Weights of a small transformer language model.
Size: width 128, vocabulary 512, 1.9M parameters.
Architecture: rotary positions, skips across layers.
Each number is 128 + 24 x the weight over its row's rms, rounded and kept within 0 to 255. Layers, rows and columns count from 0. Numbers have three digits each. The size before them is the row's rms in percent of the matrix's.

# o: layer 10 attention output (transposed), 128x128, rms 0.25, rows 5-31, columns 0-127
# v: layer 10 attention value, 128x128, rms 0.226, rows 6-31, columns 0-127
# q: layer 10 attention query, 128x128, rms 0.155, rows 32-57, columns 0-127
# k: layer 10 attention key, 128x128, rms 0.166, rows 32-57, columns 0-127
o5 093:139136077151089077174098079128134117131135110165108132134144161149135102184158058134120120111135123120133110135126119122117131118114156136125165106123134169154126152088149129138153098151096098108134094121064148123100133109116147136141156126096097099108185137117090172122138131135091136085137133105122091146139109117144154084121129120135146171136123121125085125122144110132134129149114
v6 097:134096161144124152162111152129090136089127124120150135109065104167149119164107126082127169135100138113141127100118098096115139116144153133139134122162137104131065099128123117147089139163120163112131135148096092147166108134128101132101111102138144123147122110113136129133109102097085133111157100153101101108090155194094128148160152151169116156129128103140123101136113180116149132113142
o6 094:109172147087108126123148172138154082161152159107157104158157130069097126068098128150077113108178144160095107153133115145171119118112088140108125095098116131125158169144143139094171131116110090178131157134148122112128127114114116136155156151097123151128144118107145111129121147157126143127117139136152098157142107128153106143100161100109171108118144121120130132142101098120132133118139
v7 090:115093114127129144108104110105142085106140095064154133114120119155074138077119103107148103069131161142116105155152141120165133135147129103127114105161119111091147119120109183141111106139125173133128121138115096110125168134160123133093115115103127148152149150151099090148123131136135126147129134124167107099142138116085121110128128117091174110162107135120129162187137138158146114171089
o7 089:131088097136125105149132186104100120114137157171090102117166144102150168123129156117114163140127149116114114128093156162073122100096079144112154132132183123126107151126135109128119146127165143137125172125149133128114096119120145111134136164124118082108091140106140114077173094117116126155141144134128109151147132143114140162143109085134091136081134164153144100093127116118125117080123
v8 096:117159138069155136102108123141110152124116117138140104148097119173140121146142135099133159119114065126156155109104137127130103102166091133117141137121134102124117103089130126122091107081134123131097131133144124144117097095139163115121136103138096164104125106122159060132104123169118116142185140144156115134085172133121113109130112132115141083103088147143161136150105073098124161154142
o8 090:089119130136110125134139104111103123129122151115115159121118116090113115118108100140125112141125151183096136150139167104107133158083143119119135117133164079121103162114137097119127143129123113153106099152116138113125138203128155081163114169139092106118166147122107159168123155119155110160056117090125122124139100159118080157103128129131123136135130148135072111121167171123146115116112
v9 083:127077147157168142111119152161111120108162137120143131142146141077135117157130084122145112165133137119086157115136170130130111149121148123153133103192150089134116119104162148137128114133170106130161135111134143136169122152140134094184129129141119190099138138155108121127132145143165144141092155166128144153117145138155135191152155141165084160110138143098136130118120109129134152169146
o9 085:158128124105136128162146123124155121165069115123111108124098105140080136119151192158157151116111112118161122123127108127150166105150138127167128114089122139128136112108115118094124132108118059147144116108130122119122106124112119145130104151124111122108156142127174132136105139127129130110122105112086129129130116140141076147144168122125096072187068096159094153121117147144111079081130
v10 094:091116131117122175100105145131119139163121109138140108121147129161101144118160143140107130120133128108113107125140152132078131150133156117114141124130106128158108146157130145159135110112099114181144133161095123127137092145121131135109140098104166139120118059119119119115159122128159076107131066084088080166111131158162128153110126106129124116129114142155139179185074175114130142133105
o10 092:141114124138122118131126091114120115101111139062117122134152105105124142142110106105125119100119143130173140151126094137163099148127098129137151118149150134081127109089126154073090122156102123090133114116136148106102158156122142173099108169140075107131143172113143099133099126118118136143111167149144155160130119089108106114125128076131089085133121156088114074085144110134145095128117
v11 089:123103149090150134098144139099093146171112150122131154110153132092140132100167133079136135128069126130146123141137084073145131093158115139130140155101123126111145145113120107108162170144125150135161140086127148162110120116133106139194171157087144119128122158124157125121110121127179114111127116126099146148124134092168129125091124108158155173154125143154105100115137137137087164130159
o11 086:095141106148107129152126121104159138089165102134141111142121073165117117154119156160123144145167118135141149129108141152094112153114123119126110147160065138140135085116120124112093095104110116142145108179152131103152111156105143128128098065121094154130151141145067153102138141117086111127183146118123101114106151143107123101114096167116121120096130101152143114143153138120170111129089
v12 091:153105106095168086135133117122131107165094148149110116163124078151130102143099126119171115082149142102104116097120146106147114132156150100114147135112143114177114127125130172127129144110144102150137089120123110096154179140162175131095120129127123124129186129111128120135142143139114059144142117167189099136132112124126163136157163153102128129113125138099136100154152178129105117138123
o12 091:139086153169117125116090155127114109172179096148124113134111135137123146107136100146150121138106125105098116152170153167124124123129107149103095136137088156084137147121131077135138167146132152116114151207117159161153098112131137139127174146105115128104088127144107134120119151121114182162116175109126143122166152125096094156145135131155107132123095124142110155129103148125174139146133
v13 092:111121103122175097135170089141134120123150134093139131128108119168119143117116104112109079158106115144191130123113127145134161149114102161189119108121117079121130151126113161165150108125090146106151135155121150117103133136137139143150144094113113151135131157067115157163108139098136116116139122100139134150173117091097181173168158115161133103123166121130163115106118148133118134139098
o13 104:150112104144105152155112192116112146135130100136125160111141115086130107113137126135147197134139135121094126124146173119120101129182153100131161123160121159110127097112129098097106124142191119146102146141136147135136119108134107109115126124136149087131091097157140131117092112144110129145137128170129172105140176103163156122114147121115125150142120145095110115156143095091173158105187
v14 097:145071098077174100101112107141112124115191111124099129097129123144131154123112126147156154056147122140107119114140121125100112164137119160102125181143122144144156100112132132138129152126141139097173128101124116145125142146121146133129186114113122101139166060093076141116145149124132158096117135129111131132146124153110161156116157148119153126147094127116125110101139115157108164125163
o14 094:149164131196146094169121115120122166167104147099161079131154127152104142101171113092148100170106137131133138113132139132155158107120097124162128101128108152123153149095139114110125112119123155121131104134133124154158117126126119119155104135143145190096134169116187136122110118142106134155150163118153111124121124113192112135140124115143097184119164150162097129139117130115153143152095
v15 096:104135148143134120148162130129170155137133113171118136122146183124110127098110145140128136092102132091092120122144117122116142149127090175127121108160171097112056108136098169114146109130121106116128190111212183122104158109107125172081113095125137098150110159134108123145097131116125129144114112114132104098149139122140117133143141163141117148127135118124100116134163141133129165138147
o15 093:112096109100120130094122153109144116103167138128147106155129103123147112119161119151120125166131129159137158175116133107167091075110134122125119139131112165140163134117108107152131142145122130090119088124079104105111116155195101102165092158095122159128119141140126116098175138113117141105172135159128164131149140120129189119118098063153132104106140136095140133102127124150098121113109
v16 095:177113067132114155171117097108125130151147106144131113148154107154140139115077100122111105160134121109090124114109150159132145128102109135112124145127112121139116123111104179149109161113126117087118099110148195153113132105124097114061118080174162077133161135127121098110148121113129143147147149112124161140173174119169148103135149114124105107128132125139088104099127130129125142142125
o16 090:144107133175127101109133154177084131131128109098121117114162121132142111157175123129153137098153105138140154147138094109085141153163116107124095094113116092117114115127126104152175112148118150164102087127113144125125146134174153146099091155074118116093122159099119143125094145124137121100143135141110107109129097098150167161086162109118144161096126144101168165096104102116127122154146
v17 085:139097143091105084083108124132152159128118110137138114117149117121135145113136154152110140148119138115101091116121162088132123146110133113168050112105132128132147159129134100155091144180127105156118113110169161161113108127151180107112154113148165157120101157115124105126134111125143120183143132113178168102128132104148121128123088122134145102133137098116128169142105184096148113143154
o17 085:094123136142154114125156106131158114119099153131099137162122141115146124155133068139118139124109122138120136135157125176105101155126107133086158116143158123151145081127083173111145111124145146127102143116098122101131130126129079143149096142123120119092142134165146128170089162099131140085166107149094157179143141150119097084132164118102155113129111150142155084121108117145088153102080
v18 094:161124143120136169110140119122096115121135135107126139143148125169149160137154140075116148136096112126111112111094108171125136102093119127087142140138150095109107154123115103113120099133104116131158108128092109106078101157141131132143120124107134162106147170179154133038098127099097130106099134104131135118104134090150133174082101113129167150122087116132122126150110127135140111112183
o18 094:128155111137101137112113143119151119168120165127116132093122134127131102140128111137156144116169137120147153127150132112130160212152122124161115113100146130193126100096105109136076098098113153129096129093150119163130129123121140112101144147143142148140085085081161097175133149160130105160174131115116082134084124142103089093157155128129107119137123112115123131166154109124128135122103
v19 086:103102129131110114158141131106122125121156119143142133121124177131114114088143128147195101135080155130106107124112085163134113111143133193129126114148149119161146156155097083159078119102125111123133169101123111142126148129127156137129126136120101114138119094125170124105173143149128131126159157133155096111169114079128154133155136111081121103102126060108111134090135133139141106084120
o19 090:135136129144145141101108124138094131147142128109195109100124117108142127138094152106089132135154159120136179150144151093126144142086125106119119102143137158079104089135099161156146112162100152087108154168071158118078116119116117093139100141111138123114133152147078128131118119122116134162140089139122154129112136173085142181109141120131118153148114179109097100140124136125146143143116
v20 093:146098095087133135166134138146109123107110127123128138104144113109164147120145117135150120150122143096104105122124145116162118157143099165152141104125097148162169138140128106173166083167153120129134168133149171116128099161159156122093137135162094127129083183130128132138092154149114133118126108103129115126150143077142092084138156161160145139099094163106133168127135138164098090150142
o20 094:099127148159119113116100135126166148166133150129120122158118135139110093133091124123111136123124115133165113111126115127103118090137164111126127129153161100095120135143141124107084146108105138141151080147142077136132140106138110154085084125128134085091195089145140100167139140105156136139129066127121138174117130147109159136158129116100123103145159071143123129105151112064165143137117
v21 091:144133105126115145163120163099143086083108154117158101126141160129148142126089116100115176085106130122121186171138132094129119166144094158133119139146097108127126132158168122132133156166095119116129133123113114110081121137119176145142117148155161142149135106157105102110123093120135136063126116137124127117116125154189131121126102103127107123162104155161134144113120101130070126154091
o21 094:145134129111081112111124102138149127128147109109104150101152085153127110127170142170124107192128146153132076083102110156074145094097142115171154116092099126103137108130079146116119129141103181137114144093140115134129145125122103124105172119111143146103138119091118148112109165180121154134128126143099114160154126148118110125150144128113141180117158128096114165114140138150140152101154
v22 089:145100125116169148142152128091176116162153132141163153120154087155144126141111144099134125159118162135081143131103147147121143147131135150119139116120107135109159165095114102100127116176109111120086114133109063111117144197176103139101112102066142157113106120102102148126117133142150136117122175098128167156080105145111101145139109099142120138113160143119107139129141136134098136142131
o22 092:118110183136103143101128163139145117118136134107120094100102120107179117159105121126146105121155115087133139141132148108133124150118112052144143138114147157155148120138143157126101118120097154161151142124134140145141111071088146130110160132178089118134131134135127130073146105151176132133109109182138116169160108119153162108106175126140149132104103138152151098164124149137149078128127
v23 092:158106147114133125127142152115096087149100181127127104112156120156107105096114129144090094164119100153170148132143105129146105140154115109148104165121108118141133099129129144136128105159102137144119127145133100095134067146117127098159143072104125160108103136144116147110134127098139143159111093071076129128089167150122103145078103151135134092115113099124105147158136098149147081119124
o23 097:078124122110137133112113096149116179114117143117151145118084100080146148152141129135117136100151158096138082114072122157102186148098114120132142129151204120145114178137148112123104104080141145161120154104131133157143151154136134147118121154126112126107159134126150113159158124142147101110135154162135119122110149086109112079136116088113153125164125140136156132117143119081143129158140
v24 097:163152163143107122146142123149138121147111124117133117067163133139140158165140102115134099127106102108135113133136106125100137095124113103178148133103115085118143138105101098097143073115165163130149110128111115151124107143144206107127102120117161148146126140116138115100087153153145142167131154146133136159171166123156145087123130125090138157120094150144105092121111160151122185140129
o24 100:115099067117151159108101139108106130124143113097113104151080102161099131128070160134118180144168145132124123154135170092164120115125116158121134120125128152168123101109151161160096134124110115162118122113131131164090148111146112161156131126146106109132156108142109138106136149081082147115137166120121084118088105144138099149131142148134138118116196124128135138122137130083141131155169
v25 091:116134165083116108095112148107110152114072126144089124125124109138105143119127108094081096161139162142130133131131100157131125086133063135119120080099156107116097150163135092138104091105132120152096143114134119101138129154111140090131133089137151119126155118161120111105133158116166165167135112123147142168117124162108126127185101174088122108139120114148133138155146154142100099133104
o25 089:124107141121124146101103094146131132118100166147158127093162184100127131173095120148119152127110115149109125130103122087134120154103131150122170140122145137111113118122143108118098155157135122103085143114115071155117125125147136125163093144114138134109139141163159144164140150127129097111123179112165106089154101155115038137080136114157131162111118132095161133126113112157151099111143
v26 081:159161104106149115138093116123116141153130081130161141119156106093112098099109127133151158160151123156118107113152145175148109132140140122142116135182120112120110163133173133114154082141090137141164104105116198169120118136115105111114128097147115151134114143131140109102095097117145115094127119162130108123127084150086133115153116072163117163146110117114110127148125113117070089125155
o26 082:138119126135081152149177140134177140128138131134130171173108113139131148149146122109124151120145159170145123131114073107108116155138160117124108122069085135126149113111131130129137139155172116101141138135151099123142167151103141121163134125158150085110122083157123150167134158162111122175161144084140126131086127091166138161130143145145134118144086149117162160113105127151177112126107
v27 100:087096133107110133117099124132090098142109138115110159134135154138129137120075144125140098099117099121113119101168161167168106141160123123140152097127112134132159104133178110117110117136136126151140054136173119111136151140093141085100133125138089118135083163102160128102129142136137110132143109112139136213147159152103141148108133144161121126126112098123161120152186121121146134102140
o27 100:130104121158124105133128148145118130152110152144131095136128146139123118137157115097127154110157157112139138068094142100091145129111109141108120165154140140138122150143123117143173117091109116112112156138103128140115099132169126122151123156105136113128183120143102126142110130146140083163111145207129156071075088102129070128141125108108116072150158139142117089141082128159132111113132
v28 089:152191179133170153146131106082180137158108121156150155084134131127103091137092125151122098142097155151141137142108151146117152135130142109094120105143140104164129132175131152151116152174153174080129132153162123113144145115110115136128133128108146153134162130116123130116172127110104099127147078127140146066100114155141140155144136139158135130107125140114112143106165118117154101094106
o28 092:142094113110136125125140148169116104083126156143138117149098097124166148108163096111126150122145102129144100126095109143117129145135146154154134128114111157104160137100130125127163123129036073095072148145086094115112137115139107139147159124161111119102107085098149146138127109122118129115126135142130093145173146092083143138125120159119110124154099109129155136126131144132134194129169
v29 095:137121100096164139100100135098123150121102134164092160099142144153130109183172112151133138126086123131097122158145140104103116111082106151162185152158082120120169088132106140111141092102093165124141120080146130154102158110117129118108130134145123103083098121125130117139129163112118180153129132147120143141163118126142108083106099151115128156131173104120129156146151126112125089140121
o29 090:116111091120088103123148121161155115153112138073167081109151102129144102109064119127125164153111151142145138147100126091112110164137142106120083088152126087114147176146135123132131157116147135085119125117135156090106102149119152134122156086109121174136153097110125116093080149129144153082126124123130135139086125118132101158123119123146115150115122177136093146110136138132099143134089
v30 080:112120120141137097090155112144085150153108076113113125097130134095145123181154155110118117130156093123113163134136157120132109146174146125113098081146092116186135158151061148085167182110132136144111117119098111125155137133110128136127116111152161163139104118130112088098105102092140140157156126110124168123121157107136094129139133129130159105133102094117129097128089098136141114138113
o30 085:113124107118131120119115139124154115102123117141126114143145107125125122128126109133174120105102126131118111119133105111097119104082118129172115195080165134117124106114125141173153139194166103176158123159119102134141137120134099092078108168077118079104126129156118154177121131138100097095127137120111126145119145147120087129095152144129109148115155128154121124154137202113149134161127
v31 087:152131165136154114124129139144127128127094111130128138115133137077150129101094122134160101181174133123120158090090153159104148145154140092131085143158085136076154158123105117126133081092115116158105140140072126106088104124174112130119148160131112150115105090169115130079108147104128143134126121139155109118155165152133127139113154144122107142159119136136108091107163161172153125118134
o31 099:146172153137132134130161141115082103143162138147137158160137105165068144148123137140125120096130146095113133179137126125115108133112137152123126144100192146153153131135163172153102181114155125126127142071159115123143132124152127134104141102151142096102143137120123123137158098148123115113163114088081166130130145112155099156152143122171155093129179122114142137156092124103147121165133
q32 154:099097150125118121123143163100056168161113147105114129133151124122153133067132109117133100087138113116171110160125168121132128124102106179153131163145181122144114129130083149117110103134155175157130144150130140119160119103147131125132125150120145117132092118079156115102121134127112149130109137132120136114163145134132095143119103069109114099109155121126172090174153143104146153135092
k32 063:128064124149131136081153183131127139161110191080133137112135124109128122106079119117121139094112105077133143170147137131128136146106096163120090153164140103166141127136075119125069113104147151159087115140148151133147105127114124129118113146132137082114121143128108103096112122120103122088133148149104151126146138125113076124117131112126071110125133097136156098144139151117159131111125
q33 056:112142151126161106109124101128109124127144160106136103163151125117161139088141101130117124108125114155167114100114150099169148127081159157169154132120163132147113143125110153100143115112119165139151077106120101154186142109134110110153132134118161166155115101062134108122112163162120131144094122154112114152113113149149062116119098069123107119092138145131135083128119157119136144109124
k33 150:082091165129120129098130162106092175154128162100123128144152113114148138077125119102123143092111106089154135153128145142149150134103118162152117176139186113136131144126077122118102109120141155167126095155128146122157130137113146137140124177116131096131130137089144106084130125121119144069088143124113132135162128139127072119108139100130093120112155113135160100171150171105144127119114
q34 103:104075142137132129139156177115059170151098169105098112145180116123154136075130106143159119111142135130149123181131141151114104114124108171137125167151178146159155127120116138104100124131185148157119128141102144125134119119135142133090103147123136087122119136104108099114134127123087134130133120153086167152150126142137110151120122100129092126131140149150164105150113137074136137151102
k34 084:116088125152159121099139155100079181102119174120122134133142138111135120089110129115134159130085136095149141162133122131146138134097123165128118157136196121151150149136103143103088108140185172131124107133124129124157121143106133159130120162109110127096106164125114106097159102112121134082120130133157176127151154135122090120102165124149076132089144126144135126159138178098120135143105
q35 075:114091143095126143151144169104145091157124139152129108108112145124121167141124112114138105104140098086144116112143149115131189138113143135133110165129088106085116103146135126142146113163105128161126127136151129072121146132133157121163157124073151102121123111134149129151114130152105149118101122151141106070173107144170079099131104108130122100106153101133187149161143176149116102109121
k35 099:111076140143141100095169169141114156136104161121108115114134121110119159088094148096153129115113098109133158155156093168107131137140111164142132143149142139142137135116070108123113151169147167162115140117164143122129121118116118129115106162130132080111112143138129102101131120144078124139099156116156140122150131150126097196072131162110103098128150138159165093144096134098160111127119
q36 068:133135120123156155157149128138189097127117113129127115153143104142145128122099140103134080144131129146113092116125125172105136102127131087124141103137089128125133139138170123116121113139123107161146148112156111120112094160124074115146130152074156139121141122168150141183115130143162140154111120107092099142114137085135068123079150117146153132153113165097127127092110088187132101169145
k36 071:125160155129121104151138100097144116124128094094116126124090147160125134129138140111133083125168140125158098157143139130116144079130109140123122104101135160097090092091160146147156152149121137085127151104129115119076132110141105086109159095131164111167129105096138166173094145144108133180134170146107096138097100120151118154110110119155174134120118111134113135109130062143111108125147
q37 092:110078158108135128125164195137076177166113161101104108144146146126148141103102120121142125099131100103130129177150173132121139129130105178129123173123188138122143135119107139116084115131170157155117130132125165098143120122135157131119103137107141107104145138109132127087125130126113150119117128151092179153164148145143128152116142105116104123101158123137181113152126154078116140151113
k37 087:115104160128136109129148154121103170131133172096136116096142123089137144070121153109151142093144123102142123172134140162121137141098094179114102189148188116159119147144106101114096140148157155183138123138129150135136107112138134149127102159093128102120121135107128107096145128128102143115125145126117155131174121165117092142098137116137100091108160133128172087160152157096149139128113
q38 116:144187102140132109127102080130185089091152088155160148117115127134119122172135147106109107160107146142122118085132097112149118118130151069119137078117074135119114132132140117137167131131096107103146123124151120148112128142104103123151157129146119154151137121157136153166098146127146116138135140114131091142089122092133126115136129150133170139140105125098059131096129088182127096123136
k38 111:148136104145128118133130105132168082129133097150138125119100145155105117164145121147121121155128153162109120079095124087121117112151126083119140078119063139108115107125148122154145140114108103088138135099130128130102135141105103127119137082155127165182151105174124158172099147122167107157148124136129107139101116127124156129161114142127178149157097129108086156083101086145116119109145
q39 048:115124106148119110131124092119069135128140119137170160101123119150082117131116151145162163099115158135138158111086132117151111140143136148124136160111123119157122117159072136163142132112142167129132111132109136125118152114151190166127110150178106116104118127143116102096135120127123081134180164182143122097160137136110177110173108119110114125106152082129098121157151129106141149095096
k39 061:095127128167155112108132139120105151105105098130128136167158095147145129104103128121124112102127122112171156141096117142155104125120102135154093138110139081143158156139057130107116080117138124150113165143128169151134115134151146115140117166089109119097103163161162112095142133140135104105115128124134150067107119116132144112110160097086087130118151136129131084198160149118115113143111
q40 104:104070138119137152126157168128093176154116159103114122147143146105143145099112108132127148110128113119145138180135166153134122132142097200130134179135199122148155144119108123107080135117170140131134135139104137117143107119139153133106100131108145114107122146111117098084146106124114137108118128135118170158175136152128128156120124107139088101101130143132189089134123148077127151126117
k40 099:126125143109129141112138159141125167124118185098127115109139114096150143097102123114137135097142111108131124182140140163106113153120138178129113164140210132154137131147101139119117141130155166181121102145141135135152123124143154144142100164088128091093109162102140093097165110135089139131131130134126173126170130139103098145104128100135099089114147140140183106145137169096136129146109
q41 063:160207117117149122123150135112115141143151133143123140114145150112122153146112113118164104087150134119158144144137120102151141132099111140157101126119074140127103122139079112155154105189103171108117152127136131117126145132127146150160122131145127084130146139106137117110094162114085170103127143167138111110143147124135206103116141148097117149121148102143092110171169163104139096147120
k41 080:142153153139139113131121138109115101099127122136117117117164090088129144089081126070150108114143108170167152169117109145149096140138136155153119143136143081156149170130103095123105112114134134166112168143118142147132110117132149122111127203157110107102118148129134131111103147142125106127130129078150151095152098114118154137104175125068102127126119139134134061155160123120148127106122
q42 090:155107144150125117124154153117041176154101151115080090143162112102114112076132132161158121105143114127132108158110146162127136113134143171134113174123180131131146146143114116112116130119137168173081141155103123100147104100145151143103125115132104117106111138116119095085131123166123152140139128129129150108151139168118140137111141095113099117126136121129168111142121168080134167147102
k42 103:117145131113118125086131145140074157119097158106146115139175103124143104089118138130122117103121118115146153168161097153134134133117101185146142140125155132126141130131096115074094128155141176167148097131144121131147101124133146129149131150085137110103107146100128100070146085122093163131103118139134169112160143120116112149083105105099073099107142130138157107168140157142148133160117
q43 082:111120126117110127145109115112133114143105124101128111149115117144137132121143132114105107165131127137108126097098142140140106099169167128079135094116113099118134138107150120159135122112097090115145145168146158132101157171095132106124179092144144161143134122196114169109074137129176086134143157110122102124106111117114098128178091144126159124156115146143082179118140096147079145110150
k43 080:148175098132106159136168105177144112125152095117130111160094136138115115141125137132139140178148135164082141128140169146118091139095151127105146099143077152117113129166133138124173144090094137146114149115141153079120129116099108139133147108141156146175099145133137126162143119105147106173126123133121131182114183112109134114172108102148161121165103130110095143114106098130128130153104
q44 091:131042103150096118109150147137070155124114165111140129180148112133113125093141116128162121102113119121139115143130159150166116128133141163134114171118173122146138158166119146126121153121155156159117127154120155106156165135158169143144104098107142116112119157118116094065134173143135141118143128195129164119170142133124105116149120092120096119114153102144146143124146134116114147128125
k44 103:109143138155139129125158165137097137106118143122133123115157089112145134083099153103144130115109121101150153175150126154128140122094097159135103166150148104140126148125072095093119140152144146161107144150144163127129128110161121112140116175111141121105091171132157118124145110121128141134104128110111155102153147121128108142070149081123092105116139109119125079226128122100115138130104
q45 096:122122132108159147135168193141097179153116151095110120151149135122153151101135131159128121106144136099133164205149136114098113149120086149102110126166179114130124116124131137094094130141179155141112144137120165127140121126136126098105096119111166093125138141092109126105158106093100141115108112155115141163149144149133149165113125113123118127111141137155170093148119134064122136149109
k45 086:141152114114138133130123158104081163119135144117111124089131107089148134084115136116125140099120169095154108177130137120111147123138095164139136151153198121136136148133096144130115120141161138136118114165095100129147138112162127132173129161139109112104110112081166106096120109135112136100121144118120153112187130160123102154090155149132107134103153134111166085170163190098129128135117
q46 082:145095130104112130156128126134171107142153092089107117115164120139157111140132175116124132166128149106119127088126115137186097144163120135086126148120160083103114185119106115108155121163149080130157130145114156152108099130140163117117090125105095121153121097155156138121163127134110141118117144129091126146108134109126108147072125151120176110132175168120111168113110138088111107146147
k46 093:132127140118107117076076151136142110103112117144133119121128151124144138079119114171132153196121167138171187087098128100163135091101132105127138114107167124138135121133165146145160153142141128132147131132129166154127179109116147124156137134130147178147131138141123126111126140111145087118128136174090150155126120132123120156132109137148145066104145150121172116088135142108112102180117
q47 103:147171128115159118086121130157163097108126107127124101148140136074160154124105145104131130149116108125122140121125104126131087138127147088085116098148123148154128161119118153131140140131156158132135106130124106138161161143197130144143092142118162131141175153114111090138138152099129122077084133170104110138131141154125169160097126127131165134109120131183155093097176163161134108121105
k47 100:128143119121111108150135145166151152072125116117127144094112140131107113124100126155137132096102160147141115122105150108122125118103118108095072106142136122160145155107129126138127106134201167116157085102090120105142159124127128102104104114134082132105151133118131100097112172080168178137085125127142131108137102112129134090139127143066101151107111123128130074108114131098093126101103
q48 080:122134130124107151128088142109105142135127154167149101113127134115170120165129184113100141117146170122133161132112190181162119162060140142139127136130133124105147104149146119137079140146088145090142120137132131089116128126136109136114091136123132159222125167167106137158123109120147116152172126103139113111116146137097130108147120133082143121112143140125150133135107140093145153137128
k48 083:112119137169120159127096137078118121105127099160103121136103104131192139142109089200129104126110109118138182121167127150143142120135132125084123150106138160101104129145119129152107105143125087119109114143123086085112095117128134123144148159102128099125102153112172177108110116159124153096106135146132122114132153103110127123118118130178088153138153110130125120178124103149128120155185
q49 077:103166110099113115110108105160126101120151116125087127130148109110122132135077130095080125177149129108159156129119111105132156153100140150142099149140124118095155151138090106162100150150133076161115150109154114146112130114159141144153198172134109097120102154117107120107162115160135115124087121095137150120113142159133145146160142146188140111148127115095092110125107163105101150146119
k49 079:123108086110099134099113148173122117147076129144125142127184124115162143107118118148122112107117114102134134210124113124131149109108122108107117111086165117144110107118133148129171142096105139118147130090147131144134139104110116135164141113123107177078148126170133103105125117160075173083099141158148132164095139124151134154144103108132125127130147106132115161137172119143128134093083
q50 077:102110118163110163180108151092100167099131136162118150132110101119101102136098115169118139152130106083146119115140127134120077112105116173131156152121113105133119127146184166087111131119113077140146117107114161176111128164144110100178128160144127097147133107133129145111132140129131145071118103133116108135121132130146136092117098121139130170111135154120154117131132089138093195137123
k50 079:111099154171119102131152083122101128150146155154143131099158133135109119158098148154137117095134153171121129141126185174147116130186077089131146094121140125123124129111106145167161094175121111121112101147124096132104152078143106181141189130140166133113116145132159144111137127137123099147087122129151102123161153145091114112130138122115107094131135122096137095149116126088137118117136
q51 078:099159121147148089157137132155116133102120139093139125121109149113108107126201139105124085105139144103130101129106141140139144153162107154095148109166151107127115124121156139101111096152134124169132085145100101105124146143123113097153126083103116179165153118107116131132143098097128140139150126122149078058138109121114124143123112115123160137083115134161134132136136104145174178128182
k51 082:122127115148088115124161103098133119115159096154134141143134136129128121137129076152110149138093105112120138110203149135112108101083115114136123110142072128123129155100132097145094127129108151121104123096140175122157110115178103135144110123125109150098106129099135119126139077084165167110147152131127103136155165159157072145109143138161106144173117123152126140134120143124077157160138
q52 070:112110082093154118134112117156095120124111149107132145184100114143119133117136124163123063102156126129099135114124128131107150107152130096126092095115102115129125168132121153090112114111115127121182088123118106141145171138107145092126164107109118126157119146129180107129083107145170111115102132139106107143140159161088099135175088118136128074135139165112118107155118159161098111112128
k52 072:139153097130123163107179117128099134129131133084102158141110137125128140127118104096183101114066132120087144111149107161158098157121137130065124119143064086150106103110100143129133122129161124142104144100132144085122125112110096143120098150143129113135119130082085131144116158121096162135114116141086146145122122108129093145145092119118128182114148091109149146166112109093138134136121
q53 082:121119113156091125126103108122104132147117086159116148130117094084139133144133127128095119122119152144142086133175125144156116137148151141170141160115187126130114148160108090127158118112148056121152149121114159125155127078134136152159123130147100137137176095137106112082160122143149077139112085130103198140135134130119150112132132117111141126161119145108140179131095112135160139152138
k53 089:168138153146097140061129141159114149188102195119113119149121150111123122142159100167169167140140171159151089146116116143131121110099159118130142111148152129147155120160082117109146164107136138148121086141152106138108121133157158156158127115117137097107121146170121153131128156111135094139091113110144117138124128144133173171173132129132137127145134095151145086155126107094133110138133
q54 089:100143108099111105138122103116135106080104144095161146138095148127158146133161094112082152101143158081123158129120117129121137136128092130138119106144118106130165161132144138153177128120120114140122129090100121131155135110148116117156156131142124118170105101065126165124138144129122089095081106116122093074141127114184112130101105114138131100085142114139153136136114151167141094069133
k54 084:114106159113144115152189178124157105128137145168185119161131158123127140136148121128148119129095096194134124108146120104105143179136159135109141136111129144138150127128084135144129110151096135134118118107110121105149177122165108121090108138143131125122136091104131091142128139102147147103099146135093080095060139152126157112134121123146095113109113124159126130151142147078128104163167
q55 071:093118132133139119143150126166076113146081147109112106166158121089077126125111122156144111132078100144152113176097166129115104122139134147129163151097092109113115114121138116130146141138121155106147160156103108129127152133179148156164129091134113118150133151121123121095145194100135140166099109121144155101151139127111177123154165130106132127120127122167125115117096112121143119064157
k55 073:142130123125136117144114102149128112111128125131076103160159121118149180115104139135131101101137073128077162120085099150125117170086155122131131165124132117127155136120153093159134127146137143166093130103133103080150101135138131119138138126148133166124141133124145181097147093110135162141134144163174148142155070132156152130081115133132139147127111119113092116182168122120122162151088
q56 068:132128174132117114144132121092149137108110162125107135129148128104120144165139096120117146186168152182127160121127126136136152118119152111158129128134096132151162172121137110132135103121107175103104134183099091133132136149088146147112111148065149128129162094137155131132141160150135134114085136110203134090146109155147129120113102127090135132088120130141121096157140143184131094123123
k56 071:150132137137108136116117113128154156100159152113135101127116125120153155161112160132143106092085058141098108123151149159154106120129135110122167101103149148118164127141117149092136092106116123138183137116137167103150149159148140069129142140162133159181128153090114126096087112135100126115162123143112132121150174111126130141130117175135124160101148134161090096142090129144139092130165
q57 078:111104162132137116145119103128130126162115097148127143130116118107089090108126141162145120140126145125125135112110180163151089116139136132115116141099161127113162156180121166114128095082153126123127132167131117132115108148096162151142150133130090128079156146097135147066087124110124123113079144112093123202104137088140143114168154125145129128121166127090118162153091103139106106124112
k57 083:125135130156125094120163124086096163129083157124109114085109112139108143125108149137146094160123130171120116114135129096178124098118069106142163131119110137144144124136131126152119160141148152139157125157155110150166110134134104159093146172134129105180142099176130146115163144104110133162182095126145143110143126098111130128120119075108100114159124129112089144109116168076130122118101